config.yaml
intermediate_size: 2048
init_std_qkv: 0.0159
max_seq_len: 512
Each number is 128 + 32 x the weight over the matrix's rms, rounded and kept within 0 to 255. Layers, rows and columns count from 0. Numbers have three digits each.

# o: layer 4 attention output (transposed), 512x512, rms 0.0262, rows 368-447, columns 96-127
# v: layer 4 attention value, 512x512, rms 0.03, rows 369-447, columns 96-127
# q: layer 4 attention query, 512x512, rms 0.0308, rows 384-484, columns 96-127
# k: layer 4 attention key, 512x512, rms 0.0299, rows 384-483, columns 96-127
o368:135154080129163117159163063095073063111068149110103135059073117087162140097145130050121095072118
v369:128123120170065133120095087139101139169136152136083157145141185131084074146127174174138065198135
o369:194082127121118134197142126133090093066169062050150143120132123078126113089156100105119137092096
v370:147144131111094095122160121175096130082114133118131085184132141093098128133070083146128116110115
o370:120106154177144096178088124129116206096093132135098095205083113166105123128116084125109121152176
v371:098107145134110111142170103205155117120117090080131141149098167096134131101164235132159066110136
o371:113114098100137150089169185138110036097150120100142131112183139137134099164190183175076124149185
v372:119120118103110139176142114102139124100140143123117106076135176129117156152165119124206143151054
o372:130113089130173066150066123097090052126099148151116090084143060134140138104192126110121128095150
v373:134117120126136107167064118115160186132166120181125152109082098151102092094154104135080105169109
o373:161145125124102106092095106162080126097156091177142129155068109138104159185149136166106170137122
v374:068114146145102159168084058127120077148179138154100123205076128121102078149123067117114108148111
o374:137155095160109139148120122120065158144143162193129129116131171136158079087110169154148098102086
v375:135085153146123167112126139155102123101130159102095137091135100121133147118100108125173122141168
o375:117146088083104161156148151199191146101096098097097080164142116048143071166135087127200115115110
v376:143083137101117139142122121151076079137098148175138133165111129140163104130146129169111092093167
o376:085128154117120120165148175189119150074165140088158127093027151114165057141112047206134213164128
v377:126125176081096145108096141103103178125137091128127128101107101109101132151101164143116147161145
o377:167129144163111118152084019089114115185168125140137127108139129189099138074109132094124116096183
v378:147169120132159125126140075127126172114104063140134092130121108127120151099146158147131173098104
o378:128112134162120140109052138100134164192089121161111103103106108109118186145129115147079159115171
v379:139139071112161162116080115248153136131126118150125133092119137086131185135090173112177080212104
o379:177087086124199142102188192123112102156049160125185149117120144092155083141105172166138089097032
v380:133130169137131125157176142098103097120163181116099120049116123167171168173151155161126123077133
o380:098113074100167153085127113158148062129138094143163103087105143123181094131200129127139110085105
v381:144122152111168154109129095020171100153174108191143168133071055110090134080089125150139186114092
o381:149073150112081087084060112057134051115109137077164115140092188184106150144105154107111194133209
v382:107082167136070166061080142142072049123122128116085146126162148065145108153099169112127098201173
o382:148160147145074096132175138158108144119172112093094126169175136098199164165068176113159079120097
v383:104115113141086140143136110102113141055148147176165092124139118112111130129096063104097101111106
o383:093073214170047121106121075175217140057176157082138151119184199134136125085150086112095122187167
q384:121120136099127106217194176156110075171132206069095139141079185135151091185102100088133252096165
k384:128146130110082116123137071106134155141099111146120135112133174130097092134128136114128123110127
q385:066095155132152103133095106138128076129145195068147137155094207144168076142151165198082162125122
k385:108128153131131157152118138134145094072090139136088120173171158138115133119138086133094119147151
q386:155122141100103133132175103129091164083120145173101086154166070066094150067143109100140061177110
k386:143140164155125102144145131144114152113120121125158132084111135112134124144110149152154096115094
q387:131135156181066115197179171129167127133085133147097150076087136093132177121168159121169201086082
k387:125151182099120135158126140174089096104099139153069152158156133097164117110107106109134121141168
q388:157144145149121167148179124186137116150196119155157150078082113185129140141154132109099142127100
k388:121154155143092132113146135141135163184148120096127126111098133103081191085155106162161150091131
q389:107105118085132130124120119084129105121135090087149101119170139153130093109110136113145132116130
k389:088132099145164143072086127125161161097134097101111106128144134164172120139142107192145100139094
q390:123107071117171173087146128101152085099145097115178132176117153154142095152121112115137154135162
k390:131114130115074114173134112146126123134157084121097102109104116123106123127141086108163112114127
q391:140118134102114191102131147156121157154155095114146137117102142079102121118161184114162145125118
k391:106122127105127119064119145144130042200126106167172154144085171145085178162186127085126160056117
q392:145129106143119150100136140151134118119134098106102152116133161162112174139155148142137169155119
k392:109138125112173118164164106092141120091125155105185135138157129098142081121154148072120067139135
q393:082110138129108128149077088153107085124121141093143090179139195112181146135100182173156073084120
k393:170156068113147131157187074153111114132126118153161078127149063157030109124129129135205153204129
q394:073108092104111120127085106118137111070133076128189118095129162140095108094122090191118163161157
k394:165126111185132115096079145190132130150122084130094195155128100137147158102151133215176113083106
q395:148130176124181122089084122192138138091090118051120137153117092083142145123139101147149130153145
k395:102161124091122152176095131118111072103118163125117116119104113143135134147173114116154170153109
q396:118134111118132121086197143083158152113138126114117113117128088127135123098115121134119202170119
k396:107067152155129126164147109146159104144131172112106128180147146166148107114118106092118171121153
q397:139149102111146112139195085138128163125142099130122121139085115140064143098100166164131121115087
k397:115102118133120172149079128135097093106144163138085095172142158154105176114177120168126121101136
q398:147134165078148140129144081133096120083107170148115143130123157146197141165132119105122124168109
k398:119153124128103144152147174089099167102150137084135122104120092096121158120061091136116122117116
q399:104154109119145144095117124132138132092181135171114144124168107140149107142103080151147164130100
k399:149156109178116071051185131122119195139111102107160084076100152115152105100171079157091119111124
q400:103121137129129127135126143178113104129133177122160099143119159177118132159117117137095152148084
k400:105133117111146103170135114131104138097076131110051088118162124108157110067161122106141165121118
q401:132073163084130131092044093158084172118161080174121109117149105157126122082118101150119085138085
k401:127137099142169175147140141120148123145165110190172106130128091134125098148101079106093110144091
q402:138139147255130120142174186172176131134104181154100129103124102113156187105176160131129166104153
k402:136166138107147066159101069118085149093114152111108126138179163117160133092096126151095152155157
q403:131093118185136092056114150163184127140160175083141163104129160152151164119135091103107201072129
k403:121105052119128169128167119117137129145119183118149102146155099135115115164134163113133105108125
q404:082141147112120128119127124090138109138171115198121126103172093170086084099119159115154121127109
k404:067068068106091186075150132117078063110165125150136121140157133165090083116152156073147056135145
q405:138103129096133093160195148121153072093056197057129082146138129161214118147150140114114112196114
k405:172211170084101080145123111113124114048068146111085089150116176121140132121093108106078180144156
q406:075160148100139095168166169101158060110084129084120137183170147205144139147112159133123081137186
k406:122164176119091093117101096146122090091066135118121110109150173127170190098089144150117193134149
q407:096137198073084148142123111122104127148126152167180128117107092141118128137124115092163154179156
k407:141087119088140129146162107075129098060132124177131116169194139175131089142078096105122116105140
q408:137125118060114099149165127100088100080133132150105108131182131153140121118141127196101164141110
k408:153206173126058130162158125094099076106074119157106077185146146147099128055179041097109157103180
q409:109120132075087120126134133116117143120147082125161069143127104096111134141103143140123129093172
k409:164169148137119157109136133110117054145169140175114168099123193110074134168181190109151167084130
q410:138176182182070144099156088159111150141093132100112118136128124125106101127105126101142119189100
k410:172128151152165144154154090100196122139111109134155077126149094116123140159110130122155131110068
q411:137119134136167119174173151124133116151107136175111120148130093210152140141127185193105132116123
k411:121115134090116146133076102088162090175149095141148150099152141118145162130075158078144149149109
q412:134103158085136122151126105097095086137134121092104107110138185114089156059113130014103151047139
k412:105079105147127189144182095100192145135097114135178091151145106140159101120160150103133129156093
q413:146092106094115119145190151157166105171095158121102153147164166147152170129132191094141094119158
k413:126116183168182146107126167190152151122127117160117120087148147127165135160152175170100140134136
q414:087131150171159137162171155132156132140162136100080145061129162142109114128150161121098147084125
k414:092128112153125141145097130101092097135148135149136091139090117125121001096162081111149081147116
q415:102130136122104090160130185209149034135121087142112115165126178117107150130120181175081109160098
k415:064136066139156125110105156144119186071097120161130078096157193067132111134086136190134131173103
q416:168129116130128088109103129151199081126146134103125123155142087138137146096081144131168169164068
k416:161138098169092146043183104178058138148145155174119213178140205117155143181154127108113135036105
q417:118119118129162106140066181146136124122148139119145107109133069047133064140099088192150129144141
k417:149084123150138156161131122154174161142163116095169207103100141131071161134173129109142119053136
q418:077099111164161161107109169182150093116174161112092156142127171083175123162179189170187172160167
k418:126115129145126124149141157141111151103149124079169155103091150098100129090112152181069086097216
q419:119120151144133127080108098137144102143134114090167117060159141101180122129190124120086081047089
k419:059141205135126163103134159152107108104149156135153098124086105104189109074129131169134142126122
q420:158148148076123069153134120124119107176122110151174179160152116126131121165151049103113124170140
k420:158115112123062104093100118159086145145136137146128088136127104129069120129111118163104129179096
q421:198139104092106125148132133156115153116104144079109111114112150084209143136117156198121142119122
k421:077123098132123145171128183173137131136148139163175130138115126198086156149123146184125157071115
q422:107103129136080114183137090132120137126088090129171148131122108114115132078111134154163071100120
k422:137128123173141119139165114130133122159072138155105086125144164113182144137159188137151189117093
q423:119167140187198158178096097123138140135129105107115150165149111186124192136097104139199163180101
k423:123099152140164186135112144135112141107130157153134115144101138087199080126089115193093072125149
q424:191140122142129100106097158120078150067135147193131122179139173132099095088136190114164124132110
k424:110131170121183128140106094148117141146135118125132157114120114120135176129147151143084156114123
q425:124095129087095153142101159142093073066134108174127123149129101124140130194103155113149121149165
k425:098165153090112136159113143098061057099160167164084152111122131127163126111111103108121121132145
q426:136095109119119090088167167065132126153127199132109089134095179113135108067082163148128143112108
k426:148158107136121167132118087096106099129123148126197151087099114174106131112146120114154125176175
q427:174158062117141130101164161073084087127084145105098053135143165086168109151139125133153189109135
k427:135094135157089106177057144200120155112152128189092160118107092124051155069166151179070159199152
q428:131105127065119143095117105175099113112085128170078157077161133121155132130166110103080158115120
k428:101092111176092108137106117166075134169149132103162111155128154141141126120117114103112088159153
q429:085152149107092121131132184136133087147146073159115081169142128106126073180148114107145147139165
k429:154145121133091177084134142127084153121135121114066128124051131135153150108099100131140133108120
q430:162092159150141091177151076100183143132088123111163083140112093131127143123078116099111109170185
k430:142093098101150181164097132117142141129148101137152143157147179138171155107135136094121144147077
q431:108140118154172138125092102120159097138159132104115158094131091134153129166112123102067119094152
k431:088166117064156113076138126152145185131096137092157079064177161149065094073110183100100159110113
q432:173079180085180042119152132114152162112092147108116111164156191047130129131116181142097123125090
k432:075084105169118129126099095162164174110103095127110134125119096155171177156072176199161069145164
q433:120166167140100098164110145147079114108094149107181119134110129099164107144146051068142123138138
k433:122125060092136114122122209129172108128142051115138085124150109110072144110099110169120069107097
q434:143132157091160070105103153131148166164122162147142178160154180151234124233190140122107137161160
k434:109122101150146118150152157113105095117164074141115058116115083170127117099081102153147090133115
q435:135108081108117145160116144122123093113154134163097114103134111191132135118154143094117132128139
k435:143162146107128106135116158083145147121121098144119092125107129154147095136061145057089110066124
q436:136097167140101129114118127104084151163066104084153135185101130112175185130102142110067064116099
k436:123105187128082083154113127125140120128101153121085104204145163128141116141131152104127117179134
q437:091130144090154165140139175177113170116170154177096144110103131086092159089122058142123069136154
k437:155137170132151122155153102146169155126140109131167098135127139128132105099159197093128133097110
q438:124133132160177131120067207119197098118110136101157162110183138129137159081112158174127116148164
k438:144135154108148136149111184093153126136116107119195135058159115155099141099193147126110121088117
q439:177131119105143088138163159146146170108147131124164122130144124188150129147120115149099108165100
k439:190132116153080142103077156097195124054155099160148138136178117130124132160169146093131114087139
q440:126130110164132084047156115100130172148170123123120120171102149128139159140147146166135154178096
k440:141151156138116156094119102143128124149115139108114143108118133086102125160092142095126170179168
q441:152177080147099112149083118110105224099119141114137155107089135135136124062138097117135091145101
k441:133087155152113078149153113122177107160102093087148110122125186140140128072112127157152163117064
q442:129074101149165115104147090202094087143139146097079152171147130094129112153128118114127075142149
k442:119103158178109143112105110154100147157133078164111118136133162146162175129132101140120106116158
q443:067125125079156096134164184119144173111179157086115109133106139123189119118139157155191138140107
k443:146188144105131138086083137075134155127114152108137129140148148131089099168037157118129135168145
q444:150143100134134156114159103156067139082114141203150114115147114142154122157226144090078081119106
k444:123160152232115090093124193104166085175119144119161167086086113064094148143200093112083139122101
q445:096101113123106163090169131132186126120100136115130155157148118206114152109191119122157208144130
k445:162150109094117108162154144091144126097121139078166059141159116079113145159074120143128087081167
q446:131127164146112087060137123118120123193130103081163130162086122109098124178150073089113142122184
k446:087157182121094122153152098113133173136134090062132141129108180137121089187094144101130114096142
q447:088135152114076151189117146155076185103084159174124163149101150156084165132098087105126097184136
k447:112114147115141103098157122121113140107158153132162127127183126083183149119135157094085141165152
v384:078149139140126098167115093136101116070139162119081144160082154097164139139151137143055102112133
o384:152182114118128084091151119164121151129129115096087148128101124138128117101081110168064089170121
v385:144104121129119138092106124093124094111146161136170147164119106147060106137144069125115166168104
o385:168118118123155099113051110092140145121103130184123132157123124162159098145171102114110051142118
v386:069133010098142144129084131106150132102115164146102104127076084148139136167075078110120067164070
o386:122120127104104128133132082135149123129161118132148162112057102159112143152083111117120117114119
v387:078117115137176146138169127132106169120081144181143133218109120140139181103115181154176120131222
o387:091079148131125151118171127109156104099076142142115124149158093108173176163139106149146136105171
v388:152122176168071109141139141140121089179142078108141126126142138119127134111164150165100089088143
o388:096096106123124129073193118093100122185098141130139100128121110087101149103152150131116129129160
v389:080117153097137152131099138124100118150181079147136156121154109104135161121111161084189102168209
o389:146134113108131147183117112128128097098149077132086123118167145129132112134094165118168129096133
v390:107109135070082123159147180106095142110145109118130136194135170155094173097140201102175141150146
o390:098087182122122102150129142110100132160152162169113140164161191123162168094159116093098154112137
v391:083133158088154115152146180115107170140090135148056127129148175054137111136167102089143143055161
o391:129116159141140124147151148122101190120188105123108131141126134104155105113172095133102112111120
v392:128114110069067122065136140151126115141111158106150159100133159168072127075101149150138138173138
o392:136122153081129101089130102138082170089153141110114146110169147133128084117072238158159146120127
v393:185145123087098117174128208159096141121139185109108125144150121142145108133195118112104130083090
o393:203132103118152134172113185117076159096104170088102130114076117100111148114122145136140142147066
v394:153121136145147116129162096111104166186140101114081191073130099073149159091131129098098181148148
o394:164129094140151093106148165127126147182142103133114186108132144178152104149110125107155177150185
v395:108155203135075047154191111086084142159137235078082113129137156129180085131121173119168080080098
o395:197126136122123143086173147097120164138136180053089128153138105145096101182098111124114084064072
v396:171147105146138146147091144094192103119105116086153090113147176072152120059114099051090126173151
o396:159119146176130127146134157141129119151080108147092137111129137101108094107134100114094120148155
v397:124126168070127192174131145189121177161117151124127140168189176122163152130092099086175112115175
o397:093087139097158178145103128142123153128142096125086115123177157098157135159130139095093178152136
v398:101135090178152082145157154094128116149120147097147118144115168156151167076158172144097142115122
o398:106115128149102102197135170099158147220094132146095136123104130098143129117142079126155147087177
v399:142136088135099090151088168108167064111105152155129136135099099161080104118116193062162098068167
o399:150106169138111120175134151132149136103128113135140112107091123124082118129108161118133092111122
v400:142134125108143103089142134168112102129117140094118100133141103088113121158144101169161144149152
o400:140107078141135092101140155170049126136142148092112049182126143079118114089111217102163138155121
v401:152149204111121083145129081142163126138126133083136107111131147117100129083087063175145151051142
o401:129163140131120103134119070092092146125123085120123098135145139103109092113085135175110142134091
v402:111141070149149145152154125063128075126161189144175167118176131056107153101135155147118144162189
o402:157136139093158129125153121052113103134160134149118141072149154064132119094135192151123169104167
v403:103151205125131117168129143089180197089062171126121118157151112145050088055128120173088155155114
o403:142137210149133137153106127136138127100080143103104125129154118078121129150102113187074127125107
v404:118130149125197120096132131078076184139127126100131146114146064114175166182051148140201112134070
o404:130168114147129147128112163103133117124168138103149117131188105155125113153096130176147147142140
v405:117116116065173093112165124114131159156123132153110125116136173087127127112097151121166109062135
o405:142135171088166101121132158094148165134141119112174129106095166121093142108103158126102126181114
v406:090148188131086145154115163134083035092107126126066090132115036116255081084182118146100091119176
o406:111144140074134127144123148109081137122098133149138095079100067127114103098153158113107103136144
v407:091118082096110099090146148149132121139158180182146107169099139175059173133131100118108123163092
o407:122123103077097159162134090200129104090142164136123087119127102112135175112127105062126069163123
v408:120171156142077119126193165160144077172121070152106096090115126124132166104074089109138163115106
o408:124170082169130144139176143153142136136113118164132119096134095172100100080170174094138078110129
v409:121095142157187043152165105135091147114115116196132107119107136151130105120178129124105128131181
o409:109133119125176088072099142109058125142157108166137168132075094168108124164091135075100105156104
v410:122153152145114205123063138127130166150132130102119127137141139139163117184175089164179138120149
o410:114110121140137153129093161080123182113129147093112092157146161109152122153137109092151168177138
v411:072138095125145142084193144145130134118058137120113119130122118107192182181100168085085114089170
o411:144122144139170192114189098135148171100140107138103125096139130120146124167142104110160120092208
v412:097176184101110130105214119129151092106133099137113151135145161152087064113111104118081133142123
o412:099144138130142154143192108151117100117126133126105107158107140117115077125172145123118145132097
v413:139143093163079104143158107150085112152150125082093120130096102151180122121056131098136139089179
o413:129127121139114135106169124132128109113162147124114163152082109153148106127075107139098080117159
v414:119142204208072127113151078119102113135128194152127162106154195164214137119099167217110146135115
o414:138185117162099106124159103092113181155171169127152172167160188221185083131142219103059207120147
v415:148136066143099188087135134139087127145120123138136133124110112130132119122115113093130092150096
o415:137189122116128180159153123136153123116048083117155172094159141119139112123148194116121151115132
v416:149091147117104132117141169078137143134139140139116127162093097195059117125078129162150157126175
o416:112121203122102105145143099138153137141079098171088164139106124188081101129085154124102101114156
v417:153100115140140153057099111158169111138110095115126154130129198104155115113117076122156155156145
o417:157089139155130114107129113152143142155108091104100149110143185137118117142051128117101103167109
v418:085117125127095129117146071125164088094170083117141087152122144197154114121141145136098170135133
o418:144139171162130121114131105131151124139121168168147138138099140158122111147132149126111115110159
v419:114187096123154187132133141080143120098168106150115151087148081129136183174117087102112079165167
o419:167187083127093112140139148110110110121140085101088092057180131126126126115093129118121135140174
v420:163149104096071168155121138144116180135122110130093142086121066137126137095132123096128185202143
o420:124081209125092124120165106182154151134070126139110123068077120136102040098152114148105141140114
v421:123118144051117157167148167115181131193145147168129151197169172061096098040128096113155124195110
o421:113144155114148172202111160088171140134138143197131077130182149087127096095184168188117156168130
v422:151183159142117073130104159110246172120065136084126095108100125158133157140127157185147109163128
o422:121140089148156088157128145130128133120087136118096114128085160114126156124111144125135109186133
v423:127147189065092134125141155125141072116142129092133159120108067094115118173158150154127135090128
o423:122124131132126104122137105189111124046125115111116150129100138165098141192121123121163122162111
v424:118144149175134175148105181114184115118170127137133103160160087144133105195154173159079113094155
o424:101110148164111164121116126095131108111173092129081129143177150096125123148135131147080136170114
v425:165186155104137132098160107122070117167083176095097147155136088149154148152181085169143109082095
o425:169169175093124133109139104120120176073041154114102155138079164128092093134121120151145091092103
v426:093157171129009157110152083117094115098158090144099109159153176104095189109196143133140116184144
o426:112122147136152175148179125123125123104154150122136100101174191070142150136243133112161155114186
v427:154142170114076138142095133093142167074098143107141161097166141045118149060115144112173096177155
o427:073129119134151124130115142124124122171133130112121135104170148105131123125086164065147198179122
v428:121130138176140158148062116106079218081132107113072094106090139119163139139165123181122087093187
o428:076122118156108122130133120079119125140122144064139110085092140115113147127125089141135145147147
v429:131115096115138141119157132142140075145102183117132121139123102135159157126175062118177127158055
o429:183092149131103111133180114112131120150132137121127153088151140122147127115097085141154110114128
v430:183154167075118103096113166113166186163149146130116105130140080057102160166121144119074076103121
o430:133170132104112151162138198165131160121245195105141086155075060132090150121106180138095165133122
v431:132152138098181147154120103168117149123126106153185085078112117131102108146058086085203155082127
o431:107095161143131123169122118223112118105125148173089092088102092113119151117129114147189119108106
v432:148165071158116113149160134145121119130150120127104171178150161187140161120165105146092070095118
o432:161125068138091132115171139147136100154140095122104190121148121125120163143179099147083118041107
v433:124096136219063154103144131144165133108148096142115156152157176086102057148132119151140153205186
o433:116106108151159141079118093161184129141114113082140122187147185159138135169143166137109175130151
v434:204136113159111175138156124101121188134142156116063138103156110120134155133165102149056184107102
o434:129148123209137093083104139121114083163121144140117126074175137119124123134118148170137171122119
v435:203113092134089099096132125198163131157135087084127130129099077124110116191181122163115104051084
o435:107087105109173132116134138125089167154120117143136130146033171125166127156176129084161104126129
v436:134088112125107095101207215105139139140092119134133153171113112094101170138138141141151138142157
o436:186119116150123076101167189115123154166118108082176117149163131111111136095118168159164083104129
v437:136186139147129145124176106141098147142147119167131095145134157122079121114139105152122137148142
o437:117140136086110153159139113156116119106116122094108097078193099095107140182168111165134180123157
v438:153142104131141107078141043130134176127107174119132200117110145145117163123107149118102105114096
o438:172152150084114157104165091160115160079129142127114193121152151125092122179072128134111133103167
v439:145116070150118110159146136112177143179096099114124097130100110159152122135080157137107105061116
o439:109117102127131102130138138109117109183133097199109116137091093167067117110088118109104048112112
v440:146129094129075134118059096117205141164146118109118112130123139120152116080119107163197146139135
o440:142084148145130109157094096131179139145119156164077152114173188114167095119149121159164126172184
v441:161133102076150139107138111119107112102143193169178111155100092180081155169078140110109151139127
o441:146200108066076146113145088140137109098132103175144116129107116150091131103097188115142121089126
v442:110168163171145140187145165128110135162137130104068102093111097119092082084112151174130163129059
o442:078154142177138143147176144158131150165153187123169087147166134122109120100146097166169101146104
v443:068092089162097152139146128178111097125117096138145114041081154129155112158107206152192117099132
o443:113130114130118161141123153156110139134093154163174119061144101165137092167158142098163131105154
v444:107160108125144133142149086120143080070157167125190122076197110131184181159143135117150094162157
o444:095124151114123128165091120115121101121144116129116103098149100118120177129147091110137188126127
v445:132174070086108123121134178177066155072127123090128108160114054123099085121142141114132116110134
o445:093185107108074109098133164201132124119114124097171117157080085143101127123174117113088111116182
v446:124086125194117067128162089114101125141119173110147104050127086173206126163097086153142098102164
o446:120109135170140100088139129105131147175141171135156134142050097174130131098115127108113174151131
v447:118133145147113132195173155146109111105121099164120070109117129150101129140154076148107156135189
o447:099116168157123150139115126131089144084177126094119109114095116165104120081133104136112148134103
q448:162107164147077115161177178131187135113118112141150145093093153130154145145169147094114092120096
k448:156131133046083141169120121070102152111118098166121084110189119102106133087152134111139117095143
q449:173100123072127090094115153056120132221165129157144189152094110156156096196124097128171062169107
k449:176084162090100140157108104122141124127194137106104123115077068145080038130099123136154119132054
q450:104157109155176116099157104110148080129155125141093168158128143161135122175158159149161093114125
k450:117136158133102130093123119181114136157175102142160134154125147159110089143107147140136078122141
q451:149140101095122115113076121132121103169161148157119135129120132151147112153099099141136099128143
k451:075116094118131149124156110138139172191139116118145109133117114155135145139174127184141127087133
q452:099087126163075118149118116162121144155162131140136144093137116093148168103157140127136126102091
k452:087103091068121148161078125133163155141153112123132112102100096152145119131108116138102110092127
q453:108121116149080152090152115126139124115090151105143127136094104137106132126131166143122106141126
k453:076102147095146122094134095131112154143203123104092144151170157139110069197125075127136064237117
q454:152153130144152117114149152156126105142067119140119095121141166110153154152107140114168160147119
k454:144143127159140083125129072098057117092123183126109119140148162165154073149083096095131159149162
q455:122146116165086112112065143132096063081122151084158078146151115139138092133148202152120130118124
k455:141145096123144084159099071130134138127129101086148066158126100119165145125061124127097120152145
q456:141142133136136111128159118152130073121084108060075092157223126101106130138066154099174164133156
k456:179168076152108102151170139155198181065045150144134068139149097093163173073077121122114115082124
q457:126174170165142149159123119126095113134093123184105123142108129136119132082127137119062191047102
k457:126116141091137216085085111144141178148142119122169167093104143137126147171199153144119142093135
q458:144129161056121116049112160159111105157155142111151132131115081191113069142116112147131101106137
k458:141119118126070127055176106121109122164160062123153101080121044147169097135090126136053095194127
q459:090088145099120069123102148191124126134136078142148124178152132121155091076114140171161083070093
k459:141110111107119143150110173167132138121128127186132122162136087128145153096115130105099122165117
q460:150128082167180161094086121100124126107185157178103126165123119132083104129119120093193092191162
k460:155181160184037106103156112088116140112122088098106094085141157087126148141116147065120093096182
q461:087101125105119136121211152144074115137077113158145094098129112156117100059128116107129185113131
k461:186178130100074152120163102134131140134101124162115109198140153137137181077099094135116127135164
q462:087122165121131137095137161166152088108121178090113175098165084176107117189145135151216146150073
k462:046156088106123104143137111138157060120162113132142154156117057143102138114125092134125163122110
q463:137132117130131132150121137117133112141152077188124142100104093082154101133081074129120140105171
k463:130099152165122125142163141115145104084149102134118130052120128113167087114150149157097113120141
q464:040087052135073137104025078124164144129179052155207120120104051153149103078113125157095077189154
k464:118103112062129164139060083131113180126131145128108146109136155087105118129114149111153144154105
q465:127078118121119116098095087116116093131136105158100133118135089132149133165128142128146096139113
k465:118113109131124128182134097119122161160141129142114155103104084162155073124132129133155128149053
q466:155042136122150136076145122130157187179181124133120174113115089135140087149141127169093123148131
k466:115115108073085158154150088147103165145179142151112128106119090166150105143153128106089068152147
q467:107175139068158029168146130115129126078107201076104113130204134181140100153099077144074085170174
k467:141135120159109127127100184127165140105100126115101093079122145084136237066134126063153155084150
q468:150181169120190054173176113113116083080110157150106088175124116125129082113071080127063126118167
k468:155126127157081116122101156099138101121085075128102118092131089097124169083115153139112181102121
q469:146034138194099182069096138204089173156165093124118193046065116052125144127193192186124093142117
k469:093109108084171148181091117107115141139153159130120161133104084105167108164131099143109132117098
q470:098084125232118168069136126156182164176193114146146210144053132083079206155229206158146104078084
k470:069054099122161232148113130169139162193197145186116183121085058164136131220226153186132061140107
q471:175116181117080126131124111101115119200071124114081137140123139143162071093082134155134130088108
k471:142162149139086152113137111160107152117105131099142102135142166085104106143160109132123141114125
q472:160208135085120103180177120102100060095117142114097157126179159205151087145118184104072091113146
k472:201195149161127121120086119127086127100100158113123164124140179125101135166093173143170161134172
q473:138121176118160074088013176080172131108172082099146133132123145128121120126116085204177101148153
k473:155117110136106168138126142132173115115125113142150098142081117135117102110129127136134120091138
q474:152160147104171124084140086158161111164117132175111149135154132149166149143158175107135064146144
k474:080142132137133154115156042182134162154110184101136115099114134197136087107106078137083163123063
q475:095103097131065137088172134181113159083176123057142105104165102136099190171181177100125141101141
k475:118127091100090134097122135168186147148135174144129126099118149122066153120196116176110147114131
q476:153156125152140122140150146144124157126168130177165043145103093156091181102068110107133157070124
k476:118094117165101084095101154106113101104107121107122191145132089134076075160178118141180170138068
q477:108122144130104084117159123146117086126196171155109139109113102158116158168173132122104129181157
k477:048162140086088137116108033161162167170074095111118105112124104152171100148169082193159117119118
q478:094119079137135156199054151091181156134177102085127100068138133108204127126133105111167133113124
k478:104134143083125150108063150143145119118160114136075152096140134116124121139139151168129128163087
q479:101114073116156127118142117080118125116129156144073124122136072157207130116153166124092128112109
k479:180157162137130102177168126082184194133163164090130103105151139110121127176104150135126123104071
q480:166168128155124104153183129054147134080139127130131112154160185066159121089143078192158138143107
k480:143110119157172178136124146144160086125090144169135124206115107146100134097146104163165137137070
q481:139179112159123073117158085124140176091083147128117116163140157093035133117127111118102139156093
k481:182180142088106154130072127071090078073132122119099096099138144158100114153084105075171190130191
q482:189082098133113150096125070091113156122104161135060109138119143121170082139118063129095167137121
k482:106164115122152147162077081222136155113115136164091116086117112128152121121130157163199172140098
q483:100113081106137093125154153149082148130104130104123061136122188122140119127134105071170137137110
k483:081148154145130165151167115149078122154138108116096143137113129172128071106200097149111103087165
q484:097132123119119149138094141127070082152158101151109170100122073119122091165109080122118115187148